Part of a small language model's weights: 11 heads of 64 (1 for keys and values).
Each number is 500 + 25 x the weight over its row's rms, rounded and kept within 0 to 999. Layers, rows and columns count from 0. Numbers have three digits each. The size before them is the row's rms in percent of the matrix's.

# layer 4 MLP down (transposed), 1408x704, rms 0.0749, rows 637-670, columns 128-191
106:543497504528540499481504486488504487506479502485551455486472515496528498530512562496505525477466511498565491471477507508529467511496493536518522506492496495532511520470467501467490439512483499
103:511479480497514490455468441509512489493503463436483509476525512526548523533496440478519490503475518506505495536453470474487448522495524496496465495467516505546483522501460558488501532508496481
097:512457457518474507499494537522512501502505486486464479512538518469565477497495488520469523502479513461499527506506493515542497537506554513501486501507480487483477506524499514502493490507468521
105:522500497472513527483502527524504489498472503514467524522497518474528506529537510499464501445479503511525529501501510501474487542511514487499505506520489493486518491467514426483520504511470488
100:542509497469497457532528474502486453499535470467496495491503494510543494493474525517508469519498443488512491530555457466552490510490510482504508479455521500496511469495516498446533471484500546
101:449473549521520554557508496509515517514469479511558503460479521507441471509519533444476519513543472468471545521531523517490483447499504497525494482502504478544527496522530520508495497553495494
101:522488488517501537489478500511505481494457512483472473509469521528526509531462495535499489512516541505485485460505497518537485512496528534469481522508475480482479540507511494524458481484473509
117:500490459464494462518487468486466522501540523495459495459508494546495474501496468501503495522454490483462509484503467552465499475494505541516514496485505511444463539514511494459512466468471484
097:509503481473492466474503510483468481540488485485525492482538511565475524486551475484497450527480559500502488498493497510476517476521472513479463552483503483476523451529506465520502464496517465
099:493532495523466496498476514498494527511540482505481501481490493540525476541481481476475481492477520526472537487501457538501517464486471521504497512537510498487512515491482525506516489502449478
099:509475493467544491559495510502507502529476489493530503459511544491506450511523523460474494507466490493466473478517508492518554499514509451545457474504557480515487477487499525479509480494521530
109:519502486496522500474497455475481485533526498525513499540526483488477508512498483518511495473440495491508501483504485525450495499513477524500509492470493509474511480525488493479511552479500497
100:506481507528509493470515515473537513486511476506532481528540529481452512503509490508521476511483507493526503507541510513498512528519446503506465516491478469523492470512493540496444481505509508
099:561465487541497528477481478514485509501532488503530506506484489520488511485491513501491466461495504499523517474489504446508477510541503524487494497512509491461518514519502471468469470524479488
103:501505513511501504535456501508502515460445532539488459512534498491500482477476520510507511507510476465519477466498468503526560527503512479508479481499522491505510532516556523478525489494534529
106:535527565449487464468517560512495524545455550496502523510544495458458478521514503470540505492526500536481496545508491502501519497491524450509532460485467474499448463468516483488511523498469469
102:491535492470430499495513478515530454497494447520515529521455476533468488487487570498535482451473537475518489504478497545496555511469492510514487504514510561466495497475479507513546493458518490
110:509511471511494501501505519491536494516483526514521471510510461555486462532466478498496524499480474474508449487465485493525536520449484479483445534502484484507517475493500529499515474505525497
103:496550501462498511477470527473506477526517566519509478511492511514504455518498513522512504548505496492444496543482506500504497521497449498493487505462523502463477471535452470510499506493529520
101:519519497500535549538499532526486489496480521486496504503502516513500498537505500499495531503462502507459494510493520484519467534501512464470423460510492512512557515483526568456496497460488514
098:503497536482481486510516470520494530472524509473478534493488522504480537516458465464517486508498495518510495517542489509518488513521537524489457513484513539540555503534496453455522492498510483
102:487520555484501502447494466504517515472475534456481504511488489528501476496491533537513467504485510475467483483512537486491478496489526502524486484511468545529505510492470505458549479529495458
092:550518505517518469468506478481470525487501537455486482474526481500492514525478531521515467495487507448524494503530511528474481543461517509466479558507470494483501522523524520515514487491501510
105:466484514448485525508515501555490512527457466514518500491476559520509511479484465462474524534527491498522486477484426539512481543516474499510513577525474512555462475522451465486536505464500500
093:464496473576494525490504529522497466517502514496490502467519538521495519504499506486502486497480460498477492497489515487468501521498520478442510475495520536499513529476523487545470491522521481
102:547502425481465502496519479556514511513551490473511534523514501545503460469479527490465509571489503537493516511489519494482489497501478544528478474492520476521552503503479494529491486451502518
098:460487513442495526467531492485511449531513440522501536509506503480529478482481475479529488482532519481480527510531512476502509536458533467496474520543531528477565516511543478516497491530507520
100:488512468474523492476470493524503510538537479492508478502450517492495536468524502457483526515491537467527509495475515453489481506498535482466505525496563498534547517528483467459559503489489530
097:490500518454496489511469567504558500491515453482467536493541530513490509494508483490475492479471462512517482491455505474458517452488544495520478496553496527502510501503507495469530527496523484
102:493513513533461510508550500539484466448451491503548522532485540507473531471489487483471467555471497521520532498490488467510470538550478516488511480542489537520477495472500545482490506510520492
102:519527549480512569513558516515500520510473497507516486471505489514454465557553484490481481508474467483505521518482504454517475511477487448503442491513509469482502493474488496524491491470470528
101:509499471497484525513483499564486471461457460538505548472503473479514468495493503481513464501474552515516511531483524471465513467520443489532507478466495525526503523504458498500496478508522494
101:507495457495487479511481530532516509455481440489474477498496490506481458479488508501495501535461510488477488452470481507519479519553510482540501495533475519516499469480498525496497500505512531
099:446533542529506508478456544509496473485491439477505534467453494551518524513483476465530503515481478510473485495480501486486484554461500483475484510501491479490557450483509544495504510515459581
# layer 4 MLP gate, 1408x704, rms 0.104, rows 638-670, columns 128-191
106:527534514519513537531504480503506467495488525455537539539529516502531474455486487487496547511459556519549507522465482502496488546512502487538487549497483490495489512516497512464487492488525475
100:520505506486447493506499488553516475494536481458446501486507490500518497528494507496469491530549506548517532508480449503443511487526459505474525463565457452472525510484482520496480437470534501
107:519519508525523489517526469477467535484495552499474501469468465474572508488484518450524488506512491496505513511540485478512480488535507468472502442528490499516524516542458526441500521539526522
099:462530471518524505496500500447489514466487513509519492516512526566474475526486499492499472541504490535526513488503491487522524459465535502531480472511473498490531493481496488505475518485502511
102:500482498511488488487498465517512497543502539536559541485545523476504489465502501502520444507515536481493481535531508494441463523518478477488505526526484478501486464536505492484529476511486525
098:515507497539510495547492457509540505513523506494493535449512476535501503464482508488515521535513470514445507481516503498525505516522474505470500483466528529547537465483519509551518520499480490
113:471499505491499495521521508502505509532491519495471507498541466507534480467493511480498486458492486537500471493506541523489514511486517516496508525486526474563535476490497486447480526521486498
103:492536489461520502470528501510481528532530531501487516516531510482477510569523487517506482505459531474487488465511554517503515536492476509531449494498513474502521484526471469499510495476465501
094:502493494507485492512505461519483518499520494493479505503473506503498501473522549487495507515508508500485514578500495509526504515476494516547476527474481457519491500460516495503486506501518494
107:471487499513493471498494497466429506519492489508458540486519511513539487507525485517512490537498481515517512475526489522479462505443535518468508493486504481520498512507506454519523481518478467
101:530505485506503498575534508499496524507497538515488550497457479466490498495486488506514521515506484481500460520537503487507492471540477505469515511470481518473489528552450525531529522465494512
107:522475470501468526467503468507503499467482511481548480489516480518510468475514507480501503508516499507513540556503506516558551450520510495497552544537476512504487503470494469542495514532519534
100:484522563498556519502527501504490497540519500501489528495487494482491486483455525492456502548549464513478482530535480488499516466496511474498425494495496451453483532541488501487512525455481503
105:526515515525544481498487516502497491526542502476485454487537465474502515544503482497490528491580522494497481539499474468545522464483479526512472521484536498481485491515492531518481494481557538
103:479509517483484517483490505502505500501483521440507496503524511460525517509472527507461528507504484489426507516524535505531457514488481508508474478492532500537512531521460527485486486521494519
122:457466509508502514490482456483533524537502519498502496516508491457486451494462494488495513501522490528475477507537477503516508459499479514481523473507465504536493499514495464510543533504499532
111:534468551446521498498468495501476475474485503484518506481512544442443502529525484517473544523538510471488503512529534477533493537501475502495504553506525508495467538528514476482507508488495524
102:515486477515468471527531504501458476503480464471506503479506473498505487528492520500514507506450493519465489503467515499511472505532474503537508505510499530509528503537460527480521492504507458
097:485464486543477486485497471463501503514517513490462461495494472513504488528542518500534523501492477471555484504495493507514518518466419473495504512505486491533515476547481436497503511535508467
105:505477526455512514479499453452490500519508493489507493471526520507511514549524523490517513492499503491546486510550488528505485491480491475509504534436516505488456500489560509528514474509503516
100:486528532536480503498533560519502510503528509497526508450481472482482521493496544494524503553500483491528523551496470501472485526521494503514483482440458506495534524555553524457518490487504508
088:546485498465489533466515472490471500490496461467513539538557512498498504503531502474514467543468479523488470500469521509479484521486500540497505508524515478480536495477500495511438478491544468
109:532534520494484460502483497471515504480480547483444524545474441537521480496545520515498550529498490496529532504524539519470497501477512495471488483464510503524502556477534530498524474541517504
087:524500490511507446533515475502485483533524514515490546501460497471481555485515476524468488520458507502489500499501496522504518527483480564515470478521453476515476517490512508504504497564488500
103:473508492483508493499470534442494518495473453553485454514474468504525502469527520473477522491526496504512472503475482503504483513496533487463482499522495473497482525519529517519544484506455493
097:483505516519467498512478542505492489481508489496497501533490535554490471526505497541524461516488512500466491488464527502500508485482516478487519539497475498514476496503525487487507473523488526
098:520522500501480495476500514505468507524502516469509521482480474506481527522512520474540470575500481516541546467524507493503527521504468479512491496511483467480496489511533549506519478542489512
098:435491498503465513496479509517519515504505476494478481464520549501465510459532504519537512498464493487523490546534470505509478484502492486506512510509493491494499457469508494473458518454492501
097:484501482512482479480493462480469512558502508536498501454509457493542484527527498501536452487471518487535506526505484460489491529501500504570495526473489511486497505486529469502536514540479499
097:463553472503505487431471494529499512503528509488490534480578516576545497505493495502501535499519455504472478468520496486505506500464504518523523441442510476532507519444471532452490530498514466
106:519525474515467472477515473479479498467518485506522498503479506490538497455492515487545477499525516478491533463482521487511504521526513518498493485511526489509465531468533484507498505498484495
104:544519515456498517504510503503519451453514490468531547513465529464517521481513510502471437483485512479549537498492526446496499529523496531552533479486505474513503499553497448526531489507482531
103:512471475493476469482492510515513526502487505487510482497488498536490479528505511468517501481524501483502546474475488524510543506486525482510461543509518515479498497507462500477531516530522522
# layer 4 MLP up, 1408x704, rms 0.112, rows 638-670, columns 128-191
104:496478546539519559481483475490495465536502523515501490516466532522501476505458500530515483460527500498507529480497519498491509496494449514509517501474509497540502494494493533511503531488526503
098:461527519478535488497521477516531509512543520544506502491509477510523528466526481510503509514478531471530477492506494498530464538515490513516515493497495501488523470503456571486521489504542505
113:524499479464487536490479487445473486491540476464493457514481500490472479500498482516480484487512517486501455489502483481497478498524511496520536487499474474490515473496465493479525485503514527
100:469503514519528482524493543493512469501454502542488517537504542488538480496496520513489505477494488490442509525541507474493499518511538491505509513474486524497489475520475505526545452479517504
100:459494480519498441539520481520496492498508501511514510511488537524500530437509512534480495489505511538530515510516561457461531461507515493502488522529524486528450512519480494526484491470502487
100:495467491497493473522558473512481501466523512552509519514526476479462544464478509540499499489516513541541537474489534497475462530513541513532515522525504508511494552520517503507483551476496499
117:480502478484446494473507446513512441482522492474559476496518508501492504529519509481477485506480481489535559516487480492486514486496500513533499496503512499458505448492521486546499493486537548
101:484485530488468496522445502463486505502518493513496480486479495488513486498549440459493505494515541501506532478441480493473482522515460472488495538470515515517490537493500484523498508533549470
097:490480468451554507528504473509486525543524478497540505500465518484503500521527520497507496538506515526517508496529493515502495497474551463491469482516492503517512473549528525526490473520518456
105:520499515502520490528480506496532509507502490504498492524471510533535493465476524454489487536472514538507501494548530512490522473523489501485481512475499548514525522494503508532504481483470483
102:551507471515483518469472521514510444498494519532478500499505519485510545479475535504478482493478423529492501521510486497552480475514451500504520463472540528503507478464455484460482502512523469
106:526488493489493537461460519466508461499452529462508532492481523453495455510516516515505530466517516503517451491516509512496528509507458487489504517501513487548518475529492488464490518491482518
101:470473527526498530447529472474538466510489483463493483581526522507547459518510508546473532470473506451467534468504504480512510468499482539455469526542465528498550450534493507474489487543486491
106:522482522515516494503510487525521508510548527476493462506552499567477484525476507484490507532535523506517463533476507478518496498478495457514552521471470482503502507479504490510498501474500517
107:430508526476519496497486463445544506496452482492454473472445552546514462511475508491516460495524481525534456550527473513479504554521531483522477533528505485445479495460538499498556510486495487
107:515473501501518474539551517527526482440502482517493484477502514520489506484550472506525522496471514497543531474450497519512490533492500497494476558528499517492533550470496486485467472531503472
114:454478451508514507465493510475511541531501510547449478513459493543516498510462507481520484516451486531543470492480477527480504482538505499514465482501503504483493505466497521530478481498491495
101:478542489529521496505469533477492475514522483515540500487462525482503461488489532518515454515516527492493496446502519469485485519518504507493514521483469508489472489555482553505487501475505502
100:461485515511494547449464462492479501545484476533490512493516526500470492517509522461494499458496446534473487519504485511475506518530483481479504518495501505508476463539478505489509492513489521
099:451532455469466497532467502518496505470571482468480481480429479477494498493498507489482516513475488488487411482495574477548508486507541465489498513489524529476501519482518548555517525525515557
099:487477477473473494475486508503524485528508476518490499495483498500472516455533503522526481511527465475475517491509509518496465494516437499548516473488505550484519474491540467498494508460493510
090:523529507455466529444480469504495499426551500470546519469534541495520488514489495528469482553463477501498481447469491505506519478525471489477464525490483515533539480535509499505447499484526521
108:497525500477507531447489544544495490528511461505520469471521506468541464480503557459489508476511507470463457498476513485532500519502509487527438522534518461480522442541471519448516491464519538
097:481487515495479526525491496506493555539475514447457501495554534519525455495516501481506547503505527510518512497484504430524488465524500485472505547482520498514490505517481469474433466490536485
102:497489503522507515451546504526501501513499503466540503479475495523484545480517503498530482486522478498474524492494510421473437517500516483516544537506474490513495505484515468462499524486521532
097:530473498541530534482512519485530520474482478510541502501468542502514485535477513480526530524472472482487516508518501486490493496515514511451516495473495487474519453514530533536547548530473508
100:513507509487531483502545555534487517520515524473459510524482522440533528504527487469509519501523508468502497480531513477485530485487475527498545530472516509487531487513545491533491524463501495
096:525523466513525508551496508488492554494485437495474485515488483493492508544475523495506547499514522551513504559534459492525495526511509479492457504483502475549490489498508445471506485481512499
099:534532514484493542431488510486521519539498524480489501465492525492532490493511446479501524493521491479508509480494548541479520535496493493485499478454486499474530518473496464517459479470444526
098:472479526476531527497477523495485446522463451488525471486508553505492521503495494473459486496497512543501489456461490500526500499504499496486537550527524459478477490517527424523465461508533504
108:490508542450487494510482459504481503541464479504506493507459494490496507506513491501474492523534545558480498516514514476510497525528496468540531485485477500462504505497463497481539526548544469
106:532539517480484519499480452503499491498469515532524491529448520526505488525488466513555465494524514508464501445499511511561493476490481518496524510523497451484546508515480529483503536472545483
100:491521480506547516498490568545458510490522523470490490506469504480530539523488514509475491518552500496470491441503491485479509485491500528509492479495543519503483483471527506473528508478521516